Weights of a small GPT-style language model, trained from scratch on English Wikipedia.
Size: width 96, 3 heads of 32.
Architecture: rotary positions, local attention windows.
Training: a variant of Muon for these matrices, 8304 steps.
Each number is 128 + 24 x the weight over its row's rms, rounded and kept within 0 to 255. Layers, rows and columns count from 0. Numbers have three digits each. The size before them is the row's rms in percent of the matrix's.

# layer 4 MLP down (transposed), 384x96, rms 0.0929, rows 262-327, columns 0-47
099:108125099092089128104149149166128145151105129135173137117080132101149121132146080121110138117142194106144166156116167104118140119138148128082117
109:153132099098076136145169132144118111160123125118147106140090136130148111134124115155114121144144109148102109151167142123108129153109106131119108
116:148101146160147145137109143152176153131115148101142120164098117153158169150149095119149094112102134101092098098106146168124098137119154147104122
101:144133146144084111124134145115085147104130142136136103121114123113169167107134113142127123187108130108146118130077098093139136151164126166147132
092:124114163116138122100127161167119130117099140097121101154146169140133140133165136152155130154116113123132148088139123140168110089099121094141155
117:160157135113124153141131156127115153101091146070093137092179141161101146128095135112147128113142141133122126139107134127140113144127115124161134
097:119137109124120127147122124124106157127135116124146133122135124115139133196130127152125156138120126084136095145154112156114130177074132151103152
063:092108133060139157140148161146158126128141149115107122103121122142125118148108109109141143151173107133112104096162104147089138174195137097127184
107:147148153085122128125128114134130117114094112131166110105131127138148188133129119149134117106117138099077114098144111173166168131163111151146109
091:137124134121125146148138133146073114152164101115170151124146111135150160094102146151137112149134107150097140115142133167129127099111131131094099
101:116115135053153105165120164153084125119141154144140132145160135101156119153150116142128141151127127118111112117158136089123092092139151096141150
115:161152114104082170146146130127104138107131143107058152123114132133115140117118159150152116157117066135086123133132112177128126118137095119117137
113:154129074113116112175122141110114090071136132146143107087127169136111072088134097139145124131116130122128087104161153073143164129138114150118185
110:157102122103117146108184157117116175170121149153129123144113165117120137133098126106154109129108160106154140118094112126131121154141083145143067
111:127158080077142149125153102148141137100159176128157140127096130099134140063154135165111092107155135128156110142116148136086147150154117163094098
129:112105126114111094146120151114141150141125130097175122142130125159145143176147109154116100151143142124137095167130112114130139106179132173131071
112:171121127141129088092093147148124092109118143115138101108136114098125152108141126110084156124097098087057103142077107111115114120154117120123143
106:133149099111159101109141109138143125108092116096160143141141129122113142161162139125181135128108173130154101151111116105134142110132109162122161
109:154083104117127165132128130128114142146130161127176105153085136135123137161148111177108145117146180120151171125138153108141131160138117118069142
115:168147115123108094138154125113136106095101115130123153115178152156121113137108104144130150158105170150136127114149094135157118114149167129129132
101:116111112162172124117135097124119099150113141110129120141122123106107123135139120126119120201133106103148134132141053129169126141184138143148160
113:167131123159128160124145119136141128114146146132108111145128133123124147095156118129122139163138103114150111155126125161160159115170118168167132
093:137130155151121113132137115147093131143159109183128140098124136126124125132139120139101176132125126087146140156143116133177131129132124127143104
115:138151155093124146150144140128161120098113169102116109205112162125131136116144123105149127131118096134139147116153139111117133114156114119122098
076:159156121126139135156150148106165108131109120145135102160145151151092131145180103136133129130105093126119127130097107120114154125158111151140104
083:127131122156132086130142141131095161144144102172110116137085099124111116134177127106105140093105134172110149108091097134137153145144113109158140
071:138097151139153159132135103117138159090123090133167113086136105148085199109126157130137111117169129157105099107097121148147135149115088142085111
095:149121165105169056161101114134170105150106119155128166142146117163127132116126166108141110143100125134129132161132142113120119100084106109149156
091:105156126109153118169117135130144111123113137135133155149104138138123133176140136094128135112122121129112168120115181125146163117143141131109119
109:156135108098128129151098127172120102118090139143176141102121108158169093138127130144144128141147124108136113134113162140146093146120146123134123
108:150138136117157112089098113153130161104118116149128132140132156149112151128141120115119146168137096149118156124162184093161108114117153111107137
103:145165120095136172103121121144154153112123132101114109144116141111116142135174140162160165106101074118098101119135132152131114126089122089119102
111:138166086163141175067161109111124140134119121146150135155117123140135103126152108140099165134150122144120122083112182136096135130110136097139145
060:137173100127153172126127097165104143112113121122118146101181111131140147135101116139126154145091143165113079077151142126120121118095144142117137
060:141121143112117141069164173153160149151133145126147096131135125121097100134064150124144141197179120115125147160126113135136136105151194130105178
095:110120120105119133085164131100166164119064151129085119143078116151098126118122145127135119142107132143110133089157126160100142170141083099122116
096:131122099127091126165168150158144115109099141129124128148134139156152126161154126162096149134137118114126171172091152158124119103125148138123114
076:166103096100141110094146144124096106134156128135144145200127126105125141136111089124094096078101131185096165115094135099113153105113115151173109
096:143117127164158168056108130109143150127182147140088113107125168148155114112125121120128116137103103138109141122137122091167084126140145136082138
110:104172097150096127104165138132120137143124164144112164186137083099158132132112137120157146137110109154128144103135124135136125117046129132099164
105:114113078127157110146163116118150122075072160104184138153126156143129137130085128136125124110148153120139198142131119075161116153135067136176130
116:177124143127106187148111138112099092149063120142156162137109138109144144129107093133110133139105123149123083114136169095155144106132140142120114
111:157156110093120117157129115136121120101140169117144135129154136142109139121131096151137114144105136157120135138173164071146077159110110142106118
123:140110108114149179096145150160122116138165128149100127138160106141160110121108133116144132108170120121106126121129101136154106093144126095100130
084:107081115137123101146118095113138139095156107125146123168081177200104103113114112121126121168119128131130119156112114130145140106146102098167131
103:160128148147118032143149116148118162068124108102157143147072106116143102147179126117124125095123143150126094142159109108097125142098119139126097
087:174143120123141120158146114118141157122130185106119132139072162119116142130141097127156154146102124126129142129143116109135155100150111134183157
101:122160136090135143147101137126102119156086145154084122134099156154129132158128148122155118121123126091157160117113145096146124123129117128127173
090:136115112122141085104091159117132104154112132150084099113110152114129137156175141099116131152091129113155122128153123155153148118124151122085114
082:141130118123159134083119202093192093145136137126131120096122087153106163125118141140134113140107146154125130093142142110140136145169067084088119
113:104154197104174101158142108123133107117152122146151163129117113092098134116164108145178159119143113108135141143147115151134123089117109166103124
061:122130113084153080102139137138136115130117130110149134125125110143091139138103121141121117099093094119143093132063103093140133108143146128175090
109:121095122092094135157127106096106115115147130118139143119115144095128127126135090114143146156101169135123102151185108143099089146116110098121184
117:133125117094128115151156129140129107117111102134150158158089139159083125127174143131136082162120122110131099147129123089122122114163098139123106
113:152186095146080130117118131103097134120144122108101104141090096152141130090151136148154150128100144153095136148156137133155111140131141104101159
111:113121164118145087151091122147137169119111159167129115127197118127139077114134143064112156140131146154158137156094116126125134119121098137113169
114:111101122110109081138120144172112153139086128170123136102118150148131112132145127176098132129129152143100145143116163155122149146107153118123132
100:184144115140171169124101146121126173115130110127103161113133097136137143138145175133123111134111151115139159169191146139149107159123167124125152
119:145131133174132152131104104129139109132104146106109146169131134114137128129132125137168152112111121112160101089120135109099152104115122129120140
127:122137108101165114135146131113095098142121172120098142138117109097118117118177109148108103129133137131112103146130146128121082138105136142126143
094:140137165146106123154124143146125149094110157130125150169152145148121143121115111131153162144123132135127069159098067113189140096130159131190138
121:106121109096111150115107150120114124135102104106177121104148150103110102169138137123159161121114154109152138152162132125107130116141106111164137
101:156130120090111091152104145103130118114141124116127136092095123146113115103097137102146098141077107117130090124119157112112111089138107089116156
074:126140155062093138153131067122129128101153144149176105144148166122121168161117094146103087117095152151118145125099096149146076126137140103140137
106:139099073102097115135114109131129105190131153126123146160144113150144137136127125132152181134148116131154116141117142138134140100108126144159111
097:154109160152127138154091130137120167145105132112186144116161139123146088157099104117134165129078049086124104131148127150109132150124149162176146
# layer 4 MLP up, 384x96, rms 0.209, rows 263-328, columns 0-47
107:121111140136155160104127089135127145134165168175140091123104148137178158138117082114104138160133162170151103099155169142138108103098092125129131
113:075080108130128130137136142124116096132184098110111178113113088115155122115125153143162126097091108152128133152107162126100143099102102108130167
098:116097166141097142134114114106103152129163130160167154154129173159200115135097112140136124121141122090106152120132132149149090160128123129127137
092:154111156128119094154102129096143137103104102146145100122131190146105141139139091101074149113105127071090101160101131133122131124147096110092088
109:148111125132135128123136125092141140120149113118130143142133104123146090169127151140139140130137132119107157112116112112145114114152160097182140
100:110144157120151145139097151129136127111143109108157125117131116112138127121115159133126174088139149130120118083102147158079114080110038136137150
064:162151150171116088102157108148128146144151132124146117062089108093128134103139111125100152109124141148107161141090146112129167091069124115122121
099:106100147160116076099148163156109144135176152117104135159099099105062129117115110138137123103169130162149147148116135061115134101123130104142128
085:085142121135110149135171133083159121145096140139092087156106133138116132134135117127098173133102133117155122145077151066090099133164117095155167
097:150118112148114133107156106110150102159128134134136143158089160145098100136121116109104146125133125134140158101103145152162107160125115169116118
106:138124138157138158149115132078127092112155114141129146130134126128111127084117162131106136084104118125104123098165139161122169122149107122149090
113:146149187176147146111084093134128130109116157086124154135078134128107155177155156127098123111168114148109131110139121145126120113103116097135101
107:063145136111143136138139085107123105111137101108127166136105095095126163121134135165144147163136113095154136130141122118162134127152104117170171
107:124120103143109151141155110159153150099117140094150155074094136066120151132136143164143115091162093107124142145117128138144108148107132137133097
124:102186137158160122099072170146123091100135098150159103134077157089154117137111103113084163139114105139120134106092144120131106090096146129144130
116:111144162134150127109136167104132130152111114130104162124130132075123140156116147136118146062144106113153135093151155123102115109140134119161156
109:097112137131124155145074089111137139137129129142153127124151138108136160108143157137132143145112139094123137139142091187171146143146141098122150
122:125103151108103133133161136099114114164116138173134121103149179108139168130114091148152132139121130142176128111082089113118121090122101131109133
108:090180082111121102136118141167133116152114089126145126096117114153098127105092122094145146108103128136147170090131100110183185131134173114133154
107:146107168099138086106126130094158136138117125169112155121160175134110109111138147137099170117132158144127121117149140110080163101099134164153162
117:067141111114154167151105105089108121129130147143115142131122119132126117167151151131105100142123119158153107112141136153118150115117147076085139
099:110109105101139153145099094121190144095101141096139099113139136146147118146127161099144113142133130150118131081126164167107124124089097144095128
108:132089152105097112133126137147132174114116104147166136140097117150141168159119141150145122123150147178116124109121152108129076177103142101135123
084:128163071164127124125075156143094160148138139110131152121130108117125120113119139150178079122159116134099139120094128180082160125110121106128112
091:158113148123126101159097129118109078110149118103132094141127134112107149113103130131127115066139175127133132166106146127110165128115092134153141
065:088156116158148114095125120106095147146116102163123094132165129106125134102169123088154125108099119130145143096123108151166152147123150090130150
103:131151119086123117150136094141148126124124130178121096078122158147129134103110117109094111122091120124158080127107135118083108113101132150132093
097:155103140193103158066103171118126157148113171100106130151104123138127125110099125142139095104160134161141150146134107116124099120107152132137140
104:114137094125125130136141112081155131100155121118117128146104119074123090148091107138105119120133136166118121134111152131118080101109132130113116
114:128093147139146120128088146134117200109128131132098126103102100142137155145131094146148114104105098131085113169120117141132167140125128100133144
099:140117134125084116089125145135105177137090124126127154159114123120095154057093112170174102133121106107106111129097130125082170130095129122143126
103:130104143148105131084132098115174127131124147139111143149114123162090114151142125066120134148091143173139142165174080117178136132137107135097152
067:117091143138110105108114139081148135122148136127111136122101102172116108145192177129106145140179156133154131182110091135121097145113099114142148
064:125111127140139118179099107114114148106143146131091144118094089131137186169150084133112113067131139132090117111132143132091120140121111111156101
102:134119134119111150145093167136115138163154114125133130126155157136134158126116096159125080138147147141157137127101149147164120092107150141132147
105:121092124129131117142172126136115121096141155128131131167102140092126148129108135115142148096131165153149094105096107121135136101094129124173094
083:078108160152121134126132133130168132122134129111113079080084137137146117123165150104158135160106140073137112151144110135100155165150115126126143
109:120128135140123121157177117128096155144130117128119168118093116073118133140125091173107133112145164153112170143073106142126148132072129153158112
112:137152118176105117122104127128138165110173094125120160158125091150120134138171166124148129127152112173116135175142133148135135152109117095151099
120:092126121178155159166145151115153111095118100114123145109095136157138118130151138112138145125133144140143173148133137097178112159139115113162116
115:093134138125125133136134128079149174109174128096177128108130107134140148097136170110137182131127140114146129143121150173095110179142097105116166
113:119100093110138145127111149114163130152150139166059118125119127141194093100105153139125122128108151095152129116127180177144115119164124101094146
116:116133150110137109137170093117113136138101162128108133109107180174110115109120147154147109123164147144088115139144125132088126100099080130093075
084:127141134145149139132122147167107158147120179117107103084107118117144134106138145092117136115108140152111140129114109144117140084126124194096097
093:090105165151156124122151160094114115123191119110153122128155123094125130122137143102130111143160171104116145154199104148099155120120099118147120
082:132159159129112138159148096076120137125127151110105164172111147125143115123133114143086118120090117165137129122114119094124155110141128088096122
098:153115126110079117129153166130119100192125115120096176155119132125156116142144090155121098115116148149112122112114122142113116121122109118125099
096:104142112122176113134107091121115113116126100093129140141136146079113168150154088131113115077111123105117146107129139146101101177079089105115140
082:137134104158124114091105172142123115165125104140118083142150126153167121138116119121098162129153121129105119144160157121090139131099134134136169
107:102127163135180129110119159165166139153144154155114166154139138090113126067103145135140147129093099168136123092139131139121116145118095125134096
067:132111135147127126155119124116140164097157108124103102117129151135201118144142112131139134127147164125091146158140133144128119146119115089114163
102:109133169140125096093111152129150082101141102162090141122108134146112130166128142125078098060175147147157169129114120111120161142110131148114078
101:119157100193093101133116132101145153157152120118068120103140122084146133134090114156148162085116143110098143111141109097135107148106162135120127
101:104109174134111120159168149105109098125180114162129130165109126137132164080174115116098097135128155140140136163148145102149128122118153097110141
114:097147123141079145135104104100120136120092108130102177138127150123116127185137087111112145112118118103083130119131092148125113116118130096128116
128:148077138108122113131154141151107137090146117136128160154120098158141071085122161149135136107149165180147116106126154159088137171175139108159121
105:123118127131122108137162102146120109128100099213115124128107113129109078121129120117110121106128155120085103139134095098169137151183132073112178
115:090116122142119127128078112148139098164114136114128107138133100122102125135146147125084139098185148116145158132101184135093115119114092101148120
113:130101150143146117090117123122162132128124130097104114138146169091130116094131088156117103121129116168135160091093178123161120118122178136163095
098:143124131124145117122127107117150131119131130119136109144120138155116101144115153122141108125137160137114146106082136132151149068090121084172140
115:161106123160145142112106111151133098131166127139125104068140132148126129092153124081169107128153168129169183141137111116137158135102102139139097
106:080104092163186150150178096141123193146118109174112102126133157145131137131110079137131094126132140142114151092114131138123126133132122138130154
075:123122126125066106135134134124146163166148121133100111118110109103111086062103122130089101085116206094151127165096100092136153132119146134120147
120:096133139129154177120080112106131115163137121119155102141101173146107151139103152104086109116082126097130095159157151143139106159110133098126171
102:122125114138130096079100100148127139120125112134106173131116131124122200157099143120116081107139120151136144166129115122082161138117132100117112
071:153115153154107114134094097132155159160155124116145116115128129132139133122140109181138094074125149159136142123146094146153151117107131145098150